{"num_attention_heads": 4, "head_dim": 96, "rope_theta": 10000.0, "rope_fraction": 1.0, "attn_scale": 0.102, "bias": "none", "init_std_qkv": 0.0211, "learning_rate": 0.00302, "beta2": 0.95, "warmup_steps": 200, "max_seq_len": 1024, "train_tokens": 542500000, "max_steps": 4139, "dataset": "wikipedia_en"}
Each number is 200 + 30 x the weight over its row's rms, rounded and kept within 0 to 999. Layers, rows and columns count from 0. The size before them is the row's rms in percent of the matrix's.

# layer 4 attention key, 384x384, rms 0.0736, rows 100-150, columns 320-383
095,175,191,215,213,234,256,209,207,232,240,175,230,171,159,186,199,200,212,185,179,146,122,209,198,194,221,202,180,144,188,249,224,178,194,178,201,162,239,227,212,211,184,227,238,249,182,169,203,183,239,209,222,196,205,190,220,204,219,183,165,176,180,153,190
089,140,223,243,207,205,236,197,208,224,230,155,218,214,179,137,166,208,232,171,179,201,198,202,158,205,166,214,204,193,275,240,202,239,187,263,202,249,192,193,186,176,251,205,163,216,178,199,193,189,228,130,260,228,199,231,271,159,187,244,230,270,187,153,199
092,186,244,237,199,189,236,179,182,196,231,252,235,229,196,198,157,178,220,271,253,257,201,206,217,210,215,198,194,199,193,268,215,124,230,207,239,199,227,218,205,136,210,189,157,215,242,207,221,175,226,233,183,196,196,237,220,157,194,189,200,155,219,212,208
099,200,148,196,217,219,203,217,212,235,190,246,188,237,236,240,306,217,192,227,174,238,228,170,183,254,159,279,215,235,259,181,212,218,225,152,200,193,204,205,273,209,177,221,211,130,260,157,261,163,226,185,246,190,195,212,185,206,169,176,206,234,156,208,191
091,202,220,211,215,200,145,212,242,161,163,169,216,231,163,212,218,198,188,225,217,227,207,194,184,205,153,142,178,221,192,195,218,237,250,149,181,226,204,253,234,176,183,176,158,190,199,215,148,147,232,179,188,153,198,228,195,127,166,186,156,166,201,208,191
090,202,202,144,188,250,248,234,198,159,167,166,212,183,159,207,193,173,190,202,174,213,148,241,215,216,152,219,176,174,193,187,134,171,197,191,224,198,229,158,196,146,223,173,240,174,241,202,206,209,148,201,224,186,247,212,213,222,183,235,199,252,213,187,185
097,203,211,191,201,176,208,155,192,200,170,223,189,185,199,153,201,162,171,172,195,237,184,179,176,226,204,162,198,229,238,181,176,192,147,231,252,176,223,227,198,146,180,180,178,271,137,267,150,188,189,208,175,193,191,226,150,201,235,202,191,170,196,167,182
093,217,220,287,205,185,209,215,209,190,217,208,212,208,218,151,177,230,219,196,199,209,252,222,169,189,197,188,268,202,216,182,223,169,222,193,186,211,219,238,182,191,252,165,107,217,239,210,199,204,133,211,179,216,179,220,185,236,192,204,233,141,207,162,183
095,210,186,205,192,230,190,183,150,254,160,173,220,196,187,211,236,205,279,213,215,221,203,227,159,192,119,200,210,163,218,173,271,184,196,230,221,188,222,193,161,267,227,203,149,207,219,222,252,174,225,214,180,193,224,192,239,209,215,209,248,237,133,207,257
093,211,151,216,250,205,224,218,195,195,180,228,237,225,241,225,209,191,200,185,199,157,197,173,199,222,260,188,142,177,166,199,201,259,168,170,256,189,210,210,191,194,95,203,203,229,163,236,206,234,176,206,242,212,222,212,164,195,262,236,155,217,167,202,221
090,187,189,145,162,178,175,179,156,179,275,178,226,203,158,242,142,158,252,194,173,158,206,196,261,243,151,201,210,136,194,181,195,233,221,196,210,198,197,165,223,193,193,198,195,164,193,168,170,204,238,210,172,198,151,191,241,232,179,179,212,248,207,241,178
100,197,216,204,174,221,169,180,242,191,230,153,195,177,203,235,151,170,211,177,198,259,205,148,188,165,224,158,172,168,219,179,204,231,225,152,204,185,252,155,188,196,260,225,202,256,189,231,242,195,196,174,154,177,182,260,176,144,220,220,187,170,204,219,172
092,193,230,227,192,159,171,192,198,182,223,214,187,204,197,227,201,199,167,240,201,201,258,189,202,198,257,158,178,209,190,263,195,193,251,166,168,181,208,220,235,231,146,220,170,236,242,185,185,149,253,264,188,207,178,133,183,204,186,179,149,170,149,241,196
094,205,140,202,200,199,205,168,193,183,229,215,221,152,238,214,235,176,211,205,197,243,237,159,230,232,192,188,285,184,223,172,223,214,231,211,138,211,241,206,89,115,222,190,240,234,185,173,192,249,232,247,241,192,159,228,196,181,156,167,223,179,237,150,212
095,221,196,196,233,214,211,168,214,226,264,140,210,202,225,227,214,182,179,241,171,209,165,210,156,216,221,212,193,212,198,218,211,181,237,271,154,202,215,204,167,247,169,196,234,183,217,210,174,195,216,189,165,189,195,230,247,176,239,226,218,166,217,169,135
098,131,203,180,158,229,216,220,176,186,186,247,229,194,223,197,224,214,204,233,183,210,230,237,139,212,187,202,164,196,169,230,195,177,157,157,231,127,169,219,213,238,144,208,178,187,195,199,242,190,188,181,215,204,186,239,204,170,223,205,187,180,217,175,191
088,213,243,190,167,224,185,248,171,163,172,190,216,249,148,172,196,253,173,161,140,146,188,254,159,179,234,223,213,202,204,192,197,255,192,191,170,207,165,203,223,228,194,183,152,229,236,224,162,245,120,216,238,208,200,199,192,209,229,160,197,170,148,168,243
097,187,205,188,212,176,250,178,166,197,218,215,188,240,267,233,229,231,198,170,152,210,237,197,192,193,232,170,222,200,195,209,143,219,213,220,168,225,155,228,183,231,146,188,206,224,220,200,149,190,144,210,253,171,207,223,222,232,228,149,232,223,202,191,225
096,202,254,245,197,205,204,177,218,224,269,176,249,225,183,245,186,258,206,237,197,159,213,232,184,184,188,210,201,175,181,201,214,135,213,208,207,138,175,232,211,227,169,184,223,179,225,205,181,219,242,181,233,235,148,190,200,156,183,234,184,177,175,182,196
088,192,209,176,242,197,218,205,193,224,208,223,229,207,237,92,189,175,200,186,216,269,232,201,242,170,234,175,170,250,199,235,232,157,207,196,195,199,195,247,228,205,204,128,182,168,141,187,218,240,224,195,241,252,222,158,227,213,185,208,209,185,133,189,147
097,186,170,226,198,143,210,186,193,187,177,171,210,190,180,206,233,207,164,185,174,169,226,196,165,218,137,233,197,173,203,196,193,127,216,213,174,251,189,184,234,176,246,213,210,182,221,182,212,238,216,194,199,176,182,262,203,192,197,147,205,151,213,220,217
094,194,181,194,213,259,224,272,216,175,228,279,204,228,224,192,186,216,181,204,224,179,220,204,182,185,210,252,209,198,193,207,208,164,172,233,147,175,198,235,229,222,206,238,167,148,225,130,234,171,224,176,235,166,165,196,149,170,222,220,231,166,228,151,173
097,159,310,249,227,173,194,212,180,171,222,167,170,160,158,161,205,164,209,217,188,196,261,165,230,272,183,184,232,238,214,187,224,205,193,197,127,202,215,141,177,205,212,162,204,210,269,207,145,218,169,252,169,149,174,199,174,211,225,271,219,253,189,230,228
100,192,203,241,182,193,206,229,199,153,218,177,171,220,244,267,203,164,208,231,244,166,165,217,171,203,177,185,230,213,154,142,157,252,258,161,194,191,216,240,173,186,165,240,195,245,200,190,202,256,166,221,154,208,233,219,231,161,241,221,189,201,229,157,202
094,174,216,180,205,193,227,207,243,217,236,222,230,178,187,228,188,225,200,197,223,208,290,242,187,141,163,272,236,240,147,230,187,178,198,204,169,208,227,235,165,213,172,182,231,215,200,223,203,256,151,130,223,180,174,243,235,223,233,174,235,253,215,189,212
097,201,208,192,156,193,220,169,214,208,187,211,179,218,219,231,196,224,192,163,212,177,164,242,199,246,269,212,201,193,152,147,233,174,248,232,187,189,238,231,226,168,153,156,234,211,171,191,264,202,201,249,281,257,209,243,168,201,267,187,210,196,150,223,208
104,166,195,262,186,215,207,210,199,165,227,228,209,159,245,266,194,193,226,224,154,186,222,189,151,189,192,197,204,273,234,198,166,190,207,193,221,252,252,206,216,182,226,179,216,204,208,157,218,246,201,197,181,230,209,233,153,206,189,234,172,202,171,241,257
101,169,233,280,207,162,226,222,241,173,138,212,203,195,216,201,186,197,215,160,139,154,219,218,165,172,193,135,227,192,193,208,177,153,225,174,180,225,222,176,182,229,206,210,186,209,181,186,245,167,242,180,204,207,227,122,191,189,175,241,225,186,176,194,217
094,176,189,142,246,273,181,216,231,209,176,163,171,238,190,224,118,268,203,187,212,221,222,206,159,206,168,197,207,255,191,187,201,223,203,205,199,164,184,177,248,247,113,214,94,189,268,240,183,214,201,234,229,192,186,192,236,205,221,156,215,214,218,217,146
097,159,209,191,205,188,230,238,214,188,191,152,209,233,169,162,191,230,180,189,210,209,211,175,234,190,184,212,168,236,115,198,227,268,132,215,240,231,223,189,196,123,173,183,175,153,180,198,206,198,219,161,185,253,197,142,226,185,201,135,220,165,203,161,175
093,157,210,283,233,188,171,190,247,193,194,186,208,231,235,205,188,200,223,198,137,176,249,171,195,230,279,156,223,182,187,183,189,247,208,163,259,193,204,188,169,195,232,204,173,170,180,176,176,190,218,183,204,199,239,191,167,187,236,250,227,205,246,180,236
092,225,194,233,205,190,175,167,189,175,218,202,265,201,249,174,260,236,223,157,207,193,197,186,181,259,194,257,200,191,160,172,235,213,235,227,217,179,173,224,163,255,173,242,208,182,160,162,241,215,196,178,221,195,168,213,234,184,236,253,259,143,240,200,237
094,221,182,178,190,212,199,208,155,211,176,211,179,176,195,216,221,190,240,209,207,202,234,201,233,168,180,220,169,172,206,247,179,163,175,191,182,180,193,197,193,180,199,149,194,199,184,179,231,183,190,215,170,209,192,143,226,245,209,189,206,162,202,196,202
096,218,159,184,181,157,261,210,214,220,216,221,232,213,210,180,197,158,195,154,211,194,222,225,180,223,122,227,217,189,221,203,177,190,203,190,191,190,257,254,210,175,163,229,214,189,190,199,210,151,208,239,209,191,167,227,178,192,235,212,234,216,197,179,194
101,225,206,208,141,224,194,200,164,180,206,187,197,208,288,205,200,267,202,211,160,190,207,248,184,188,214,210,178,243,194,221,186,247,193,223,190,218,218,201,213,171,147,213,207,206,227,209,234,227,166,186,252,192,236,201,209,131,164,162,161,222,198,133,135
098,249,196,161,152,168,172,176,216,173,251,193,193,218,226,203,204,195,226,188,219,186,176,209,165,216,194,149,175,205,179,192,180,210,166,192,209,160,223,215,223,242,189,203,270,176,227,196,210,97,204,254,196,192,203,159,174,232,178,156,205,177,188,179,159
097,197,171,206,158,251,236,194,212,163,239,220,226,168,206,204,250,237,169,181,198,163,200,234,195,232,146,262,181,170,182,173,174,211,180,197,147,154,209,172,224,215,250,178,153,162,206,213,153,252,225,187,169,233,202,177,215,170,212,163,207,195,204,166,176
096,165,177,146,251,180,116,123,171,220,220,239,156,206,197,226,186,172,192,235,218,199,167,164,199,210,198,211,194,201,181,196,191,185,175,197,214,156,206,163,207,190,227,180,180,194,214,220,229,174,219,162,169,272,151,150,208,232,231,182,204,156,248,197,203
094,213,241,178,206,186,219,108,214,181,213,187,180,157,194,172,151,151,221,166,171,185,208,222,216,153,206,177,219,137,178,219,220,202,229,190,188,218,177,220,181,199,255,199,229,152,160,201,179,230,190,222,190,171,164,166,154,176,159,206,177,159,220,197,267
101,181,122,200,182,192,188,171,241,254,209,227,237,228,199,170,173,234,221,250,188,213,192,212,242,205,222,210,246,163,164,206,210,224,171,187,201,165,236,189,158,192,179,213,168,185,180,194,171,236,206,220,178,194,208,178,187,208,236,198,197,233,208,200,218
106,189,177,197,177,208,255,222,212,201,192,184,183,205,211,171,203,227,189,204,211,233,203,197,217,220,192,171,201,192,214,187,179,203,276,218,186,177,208,201,207,188,134,246,210,171,217,173,166,249,187,244,205,203,218,172,197,184,238,189,257,235,211,204,182
097,212,156,206,234,299,181,149,184,173,189,191,222,171,175,195,174,216,209,207,165,213,229,236,156,205,187,256,190,243,210,204,288,272,182,261,232,144,202,159,194,204,216,161,131,203,230,192,236,181,196,212,170,193,246,215,167,184,165,196,166,195,173,232,203
095,213,190,209,155,255,148,191,175,266,206,172,171,277,224,182,223,148,252,159,200,190,226,230,152,188,225,196,196,189,244,212,170,201,187,205,220,180,181,197,153,189,188,236,137,183,207,142,232,143,184,201,191,228,220,125,152,154,194,255,220,206,229,173,265
092,175,162,249,183,190,161,162,169,208,148,202,219,221,167,219,213,205,226,190,209,196,220,152,205,215,177,210,228,205,178,202,192,158,170,193,234,209,238,200,225,189,185,165,199,236,200,187,229,202,180,194,224,201,185,225,230,200,184,232,199,216,183,236,168
089,230,134,202,192,248,162,217,179,183,190,227,202,211,232,199,171,199,171,202,209,216,160,190,193,196,201,265,152,198,209,173,179,197,168,216,182,197,211,264,203,238,211,200,186,194,205,187,206,204,223,173,257,211,218,236,188,222,193,158,226,227,165,182,190
084,197,195,156,163,242,190,179,270,151,196,199,220,220,187,178,213,291,163,164,197,206,194,242,229,188,191,192,185,167,170,225,226,217,191,243,243,208,204,181,226,184,239,228,231,192,213,216,171,209,160,156,201,220,198,171,200,143,245,144,192,209,173,230,217
085,200,231,259,217,224,212,226,124,186,183,183,179,204,161,203,215,195,231,163,210,234,216,207,194,227,180,185,229,203,245,188,213,232,208,182,225,226,182,228,219,177,175,207,198,187,184,266,189,220,203,223,193,177,169,169,145,208,151,213,190,168,177,232,212
088,202,232,184,127,211,173,163,174,180,192,197,217,191,186,201,137,152,141,209,290,190,243,198,192,177,249,228,217,198,201,194,220,206,191,207,227,216,169,169,166,174,162,234,166,200,210,206,131,212,186,211,220,174,274,214,168,204,195,189,171,194,184,211,239
090,233,165,195,174,192,191,211,222,273,169,233,189,203,196,179,222,234,220,171,209,220,184,199,205,217,168,201,221,191,203,200,167,152,188,201,150,193,180,211,229,214,221,209,227,198,155,190,177,171,158,234,209,158,209,210,205,253,220,169,146,199,251,223,231
095,199,198,214,188,186,192,222,171,229,233,143,208,220,225,176,205,212,168,181,149,172,173,219,189,201,172,153,158,194,209,230,175,201,237,200,226,216,157,157,203,157,164,233,159,188,225,250,149,230,198,225,214,156,220,208,223,162,209,201,207,229,253,249,186
089,230,212,192,198,191,218,155,260,214,231,160,178,176,133,237,163,142,241,197,184,132,204,249,213,246,165,195,212,188,166,203,211,204,235,134,167,183,260,233,122,246,240,195,180,212,207,183,205,214,184,252,247,238,237,191,244,218,209,159,146,191,197,198,210